config.yaml
n_layer: 8
d_model: 576
n_head: 9
n_kv_head: 3
head_dim: 64
d_mlp: 2304
vocab_size: 8192
activation: "swiglu"
norm: "rmsnorm"
norm_place: "pre"
norm_eps: 1e-05
positions: "rope"
rope_base: 10000.0
rope_fraction: 0.5
qk_norm: false
attn_scale: 0.125
bias: "none"
tie_embeddings: false
parallel_block: false
init: "uniform"
init_std_qkv: 0.0182
init_std_o: 0.00455
init_std_up: 0.0182
init_std_down: 0.00227
optimizer: "cautious_adamw"
lr: 0.000513
lr_mult_qkv: 0.4
beta1: 0.9
beta2: 0.99
lr_head: 0.00561
grad_clip: 1.0
warmup_steps: 453
schedule: "wsd"
decay_fraction: 0.703
decay_shape: "linear"
final_lr_fraction: 0.02
batch_tokens: 131072
seq_len: 512
doc_mask: false
train_tokens: 906800000
steps: 6919
dataset: "wikipedia_en"
Each number is 200 + 30 x the weight over the matrix's rms, rounded and kept within 0 to 999. Layers, rows and columns count from 0.

# layer 5 MLP down, 576x2304, rms 0.02, rows 208-233, columns 2176-2303
202,185,175,190,208,226,203,182,192,253,125,231,198,161,136,234,227,219,202,235,209,210,190,194,165,215,221,217,172,203,223,185,170,214,188,205,183,232,182,205,186,182,215,262,240,185,173,181,196,211,185,198,192,157,152,206,172,216,199,131,221,197,244,200,197,209,180,233,198,182,191,217,188,220,175,187,201,217,207,242,239,195,230,232,165,217,216,164,170,172,258,247,125,180,224,186,196,254,172,206,227,158,193,215,165,228,158,156,184,264,227,178,180,241,231,197,190,151,215,227,233,197,164,163,139,190,201,244
138,160,195,197,161,248,188,199,219,213,182,212,225,184,191,216,174,226,170,168,205,195,141,214,182,203,178,203,224,196,220,150,243,246,170,228,199,180,213,216,167,262,191,242,200,204,180,184,162,165,170,155,186,238,201,204,209,167,199,160,235,137,242,167,187,145,236,203,200,246,171,165,218,200,202,177,196,182,197,138,212,261,201,186,158,185,155,165,254,174,176,256,205,133,257,206,173,228,213,195,215,236,227,159,225,201,164,175,173,238,176,224,248,227,192,206,209,185,212,189,201,194,201,253,198,196,257,226
244,199,215,189,212,217,209,224,263,203,191,222,204,222,183,231,221,248,198,182,169,201,218,188,189,154,188,196,199,206,172,191,219,216,247,231,216,166,169,244,175,200,192,196,150,137,168,175,200,205,230,159,217,229,199,220,176,210,162,200,232,185,188,203,222,218,196,174,168,175,215,223,230,184,200,227,122,115,218,209,170,198,177,222,228,241,166,212,232,183,167,181,162,144,225,204,173,176,225,219,196,156,186,198,197,174,231,188,190,228,257,211,173,225,199,220,208,237,215,154,242,215,209,212,204,114,249,184
213,212,201,222,189,235,187,190,220,191,215,199,124,171,240,243,189,232,217,242,235,193,217,241,211,236,201,115,177,149,183,224,158,153,245,224,202,214,236,262,140,234,166,164,218,215,214,237,164,199,227,181,186,152,200,257,190,236,185,244,175,210,132,152,190,221,177,249,223,151,231,154,174,226,254,240,176,172,195,196,137,227,189,229,202,272,203,238,232,179,161,190,231,162,200,224,180,191,175,211,218,208,220,174,163,201,229,174,214,255,231,189,157,251,200,206,217,254,194,158,208,232,165,217,159,244,209,205
234,249,195,171,189,210,159,210,203,185,206,223,208,212,177,141,188,153,232,177,253,230,221,240,229,182,229,216,160,188,207,180,233,190,221,223,181,201,263,129,168,135,185,202,215,174,191,201,199,230,161,198,178,229,195,191,161,238,151,190,211,194,249,262,144,138,185,200,204,210,225,211,176,213,204,195,156,240,150,230,182,213,267,257,135,246,255,207,157,220,187,234,174,191,242,208,145,233,144,207,179,183,183,222,223,233,221,176,209,155,178,189,220,201,187,178,203,204,174,144,195,159,168,209,157,197,213,235
164,198,257,213,238,184,226,153,187,304,153,162,179,232,203,202,192,167,240,270,199,121,231,183,209,205,238,157,199,206,205,165,150,175,164,194,217,193,160,166,210,164,219,195,221,217,220,202,243,200,189,215,223,188,228,228,240,217,184,210,189,120,166,191,158,208,137,160,161,254,237,249,206,168,286,211,239,229,234,231,210,194,256,257,200,208,185,194,186,186,211,182,222,174,192,209,160,178,213,229,217,177,198,186,188,215,175,217,163,194,174,225,170,230,139,173,198,248,171,216,210,217,217,203,185,214,230,179
204,258,248,217,215,212,165,201,151,196,181,205,204,137,181,164,204,165,232,255,138,235,271,207,223,234,182,181,159,189,195,149,215,192,222,190,228,194,192,191,213,168,175,124,205,218,246,257,180,204,201,225,178,172,235,171,190,191,166,259,223,192,214,173,222,240,190,181,222,275,206,244,229,167,152,197,219,184,197,176,218,231,194,172,174,228,199,237,246,153,286,212,193,184,235,217,188,194,158,211,208,236,171,231,203,216,187,217,166,212,157,182,251,162,197,188,150,159,216,209,217,219,187,194,200,157,159,191
207,188,191,157,193,155,182,225,204,157,192,194,217,211,249,170,195,258,249,188,240,185,232,182,148,178,220,174,212,207,247,256,163,216,176,234,166,199,172,137,229,226,208,159,141,237,175,224,197,229,208,141,188,206,173,199,233,220,217,189,182,193,245,230,252,214,172,182,182,176,280,156,153,215,203,240,203,205,190,231,236,252,183,183,259,211,116,274,195,227,126,204,204,178,226,175,266,175,179,217,198,257,224,240,222,209,206,175,170,167,207,201,230,175,196,231,201,152,219,224,229,281,217,190,174,222,204,184
157,168,215,181,165,209,218,156,212,232,180,186,170,235,187,274,186,224,234,198,192,174,151,203,219,225,225,209,214,163,211,192,191,233,208,217,187,217,221,179,218,199,183,168,255,205,224,165,177,195,188,215,176,203,201,207,196,211,227,223,165,226,177,193,211,192,151,177,202,198,216,231,215,145,240,236,169,217,228,211,210,195,210,203,201,235,157,225,183,220,193,178,235,225,185,183,214,194,206,180,218,209,187,199,207,214,253,216,237,224,196,190,190,190,186,252,202,211,180,232,182,219,195,207,208,245,170,213
241,189,242,177,229,184,194,242,191,197,206,194,203,222,150,183,201,216,218,196,195,163,189,257,217,223,158,208,212,172,160,226,172,163,192,216,169,248,202,195,273,164,166,200,185,231,107,182,200,231,188,220,213,249,186,176,164,177,211,219,187,241,180,213,157,196,220,207,151,185,220,214,209,232,218,168,237,185,237,233,139,180,235,246,270,219,165,195,234,212,218,253,215,165,177,218,235,206,244,199,157,215,233,223,164,186,194,194,249,218,272,199,186,264,203,238,218,178,230,197,184,161,201,168,276,226,227,221
264,182,179,266,140,188,148,173,234,205,84,212,235,215,218,246,258,157,157,216,220,227,176,183,207,252,230,203,273,170,221,168,177,221,174,149,121,201,209,211,164,182,179,230,275,248,140,124,203,210,164,225,201,169,167,181,166,222,208,179,209,118,184,254,162,245,234,205,179,169,182,154,237,210,193,196,141,188,187,212,188,220,257,222,92,165,154,216,254,270,202,210,216,147,224,230,242,217,195,197,205,162,188,223,252,214,205,218,264,246,209,281,172,250,126,179,222,197,189,158,252,235,216,167,220,241,158,261
134,229,248,238,210,176,192,208,261,226,176,201,161,252,221,197,172,187,151,193,185,262,188,191,227,207,220,226,238,196,228,221,220,220,253,181,215,195,199,251,182,248,170,187,217,205,227,181,207,163,194,183,246,207,265,187,197,265,188,217,218,218,214,214,248,181,168,202,215,152,208,159,200,172,219,217,162,197,191,202,225,178,205,209,174,162,172,203,179,206,179,248,142,203,130,177,197,146,149,223,203,221,227,227,224,121,189,206,155,231,123,143,251,173,171,144,192,214,244,208,161,246,175,163,197,222,184,215
236,165,224,216,178,207,207,168,217,155,215,177,205,167,190,142,199,156,198,214,225,218,174,171,145,199,176,227,220,223,172,190,196,203,152,199,237,197,199,183,208,174,188,212,126,191,201,212,222,238,183,175,155,205,181,225,187,239,195,203,136,199,138,211,190,222,191,206,266,185,173,217,199,211,185,243,219,240,194,202,127,186,194,217,239,192,181,199,198,230,207,175,198,186,190,184,217,213,204,213,170,217,219,206,280,158,233,185,213,192,192,215,152,192,244,220,213,211,165,230,223,229,232,169,170,217,217,257
207,209,268,236,204,191,216,212,210,252,221,202,209,203,208,204,174,230,218,177,177,214,202,212,166,196,213,237,247,172,135,187,180,199,154,191,201,259,225,251,211,203,173,149,210,222,296,156,191,216,210,221,180,192,192,238,213,253,223,182,189,220,235,222,202,197,209,219,214,193,219,208,197,262,198,158,177,227,226,161,195,168,213,188,217,165,172,232,109,199,244,189,191,214,208,173,232,130,200,204,204,189,167,210,181,167,235,177,218,191,218,204,163,183,251,242,193,219,205,156,223,262,220,154,202,251,210,176
260,182,212,178,211,255,179,199,200,134,224,229,190,182,227,198,177,183,167,217,214,199,215,194,198,221,249,185,208,191,252,216,152,182,164,202,171,203,221,170,166,190,206,216,207,252,190,198,223,196,169,216,199,194,183,236,202,190,214,196,201,225,226,142,202,196,181,245,148,256,247,213,206,196,177,184,178,145,225,216,224,229,220,207,159,164,162,233,235,184,162,162,191,181,178,243,236,222,204,206,193,186,201,228,180,243,172,196,197,164,189,214,175,192,234,230,242,161,181,216,204,141,187,212,156,198,179,173
231,244,204,177,175,181,189,179,261,254,212,245,223,151,246,184,224,204,146,216,229,150,182,158,160,232,172,201,180,182,198,156,149,200,246,141,243,141,202,224,193,221,200,211,206,219,234,185,195,188,207,173,222,174,205,228,231,187,193,224,158,176,185,186,205,190,191,206,175,241,235,211,89,225,200,224,180,240,192,223,167,176,205,201,187,214,153,161,150,189,201,184,206,156,192,211,215,200,211,208,238,195,195,190,199,254,183,184,173,211,202,165,188,199,251,148,193,206,259,208,161,214,171,229,164,146,191,295
161,175,209,200,208,269,197,153,218,167,258,167,213,206,247,198,135,187,227,167,168,227,127,210,194,93,245,244,89,110,181,182,180,288,210,75,281,166,229,249,170,182,294,215,207,151,199,198,192,141,295,183,252,197,266,227,187,177,178,148,142,150,216,175,202,252,120,166,265,229,285,187,170,238,138,163,245,198,227,222,169,254,133,217,247,247,235,193,233,117,193,147,234,191,205,147,188,221,219,236,201,250,222,191,195,227,313,174,129,119,165,130,160,151,170,279,215,214,167,267,198,167,119,289,92,277,273,223
184,180,200,230,205,206,139,196,173,171,212,126,195,169,167,238,145,136,180,203,275,156,224,199,183,205,219,187,231,241,231,183,242,177,192,229,191,212,174,180,213,158,216,210,129,272,194,164,204,128,235,190,125,219,174,251,158,208,187,156,206,196,256,159,255,163,181,119,152,244,183,217,196,254,167,186,244,219,204,224,210,214,232,203,253,179,183,139,180,264,139,209,242,190,190,160,131,179,213,217,204,191,224,151,240,200,177,226,195,209,220,264,229,241,175,257,215,210,193,178,212,203,216,209,187,200,203,198
186,229,184,258,198,167,275,172,219,189,202,238,228,207,210,144,192,187,258,240,232,214,163,242,211,147,237,218,178,216,172,183,186,217,188,164,162,202,187,202,198,214,182,221,150,169,196,202,225,181,203,167,234,176,165,179,215,208,198,209,149,194,226,196,183,181,222,159,168,210,191,221,144,190,151,236,190,219,195,208,162,292,206,248,152,219,172,169,211,172,219,199,226,164,242,217,194,160,188,230,238,194,175,167,159,234,246,162,194,228,167,270,116,181,210,236,219,226,179,238,191,242,142,229,173,202,174,216
200,178,204,198,189,168,186,170,217,211,234,161,179,165,231,217,228,221,238,236,234,240,162,234,199,216,225,261,194,233,162,232,188,202,132,226,189,181,243,174,255,190,177,249,127,214,204,222,183,224,196,172,191,149,170,184,140,165,141,157,124,200,219,166,187,215,213,199,193,214,184,159,182,204,260,235,193,176,246,249,257,215,216,192,188,160,199,201,232,207,147,242,181,148,179,166,235,210,192,233,176,246,212,227,194,199,197,210,171,191,206,216,178,190,207,203,203,166,193,208,213,143,217,222,197,146,215,209
204,209,169,247,210,246,209,204,207,134,184,262,203,183,183,170,162,224,207,224,188,187,163,237,196,196,247,183,137,186,158,140,215,184,199,201,172,268,199,186,239,211,214,232,203,178,273,196,191,177,208,157,173,168,190,201,227,252,253,216,222,196,218,256,173,212,219,191,165,235,196,182,123,229,213,205,179,164,200,247,259,214,245,225,229,214,190,163,168,207,153,241,236,193,236,247,163,181,179,192,205,160,187,212,251,224,182,213,203,201,250,222,182,237,174,189,252,237,177,222,240,145,210,283,175,249,184,171
212,184,246,159,190,212,201,205,201,220,162,190,176,171,219,200,227,213,192,194,243,218,193,233,221,191,211,187,198,146,193,160,195,227,184,200,160,232,216,227,206,241,190,182,205,172,153,170,207,158,187,203,215,236,209,201,194,154,239,164,224,199,147,178,154,192,232,244,190,228,220,222,199,164,151,193,180,145,204,192,222,201,195,240,126,130,253,212,190,185,191,216,163,234,190,228,180,162,214,138,198,220,144,207,218,175,137,189,165,173,274,242,212,165,124,181,181,185,247,146,215,237,204,218,126,200,170,254
157,202,222,214,169,219,236,199,184,152,210,204,227,200,270,196,131,191,252,187,202,205,203,187,203,220,218,241,193,176,210,189,194,229,159,177,215,200,164,207,163,218,179,204,176,191,196,197,194,217,205,164,156,146,208,152,225,177,225,225,184,190,158,203,204,213,191,196,249,218,243,238,216,166,232,285,190,226,231,200,154,185,197,190,188,227,197,208,188,239,201,196,149,173,216,181,226,196,141,182,201,153,231,215,186,226,191,188,255,224,183,220,172,233,210,182,216,200,212,181,184,168,188,217,229,166,207,160
170,168,160,170,173,179,148,234,185,229,222,163,183,174,160,176,220,207,180,170,185,200,190,197,181,232,218,179,221,201,194,150,138,228,189,223,208,156,184,189,193,228,193,229,187,163,186,175,171,198,212,186,186,198,208,228,180,173,145,185,183,210,268,230,255,185,227,211,154,122,239,174,235,126,244,163,217,177,255,249,214,207,205,171,178,219,151,205,185,194,170,236,181,210,268,205,218,198,213,185,186,185,159,207,194,201,223,197,218,208,184,229,193,163,191,187,193,225,201,176,237,217,187,218,191,232,195,187
157,148,172,180,155,189,308,194,185,192,228,168,201,262,206,160,193,191,168,201,250,218,225,162,159,176,220,272,215,220,169,185,195,205,227,215,189,239,208,193,182,171,216,219,225,201,233,188,203,170,216,227,134,181,179,157,173,237,257,228,251,195,204,211,183,159,209,217,195,224,186,190,169,174,171,173,186,200,220,229,201,173,179,231,228,179,153,148,201,157,223,178,212,212,252,216,211,213,190,229,216,162,207,192,195,241,230,179,202,196,223,210,236,183,274,237,132,176,154,230,155,189,238,216,209,213,190,211
189,192,230,209,197,194,238,195,206,203,199,153,205,224,234,223,215,252,164,183,246,122,158,202,229,207,250,267,183,193,172,202,214,187,168,158,173,161,167,154,158,165,193,223,244,201,242,138,166,171,183,191,209,214,220,217,198,219,200,218,157,219,171,238,157,208,215,234,209,163,172,144,221,259,194,190,211,210,201,273,190,224,231,181,183,236,186,199,195,228,216,240,216,148,154,152,223,237,188,232,244,170,211,184,238,191,205,189,156,159,215,214,170,176,251,201,196,159,167,202,178,205,149,189,222,230,171,158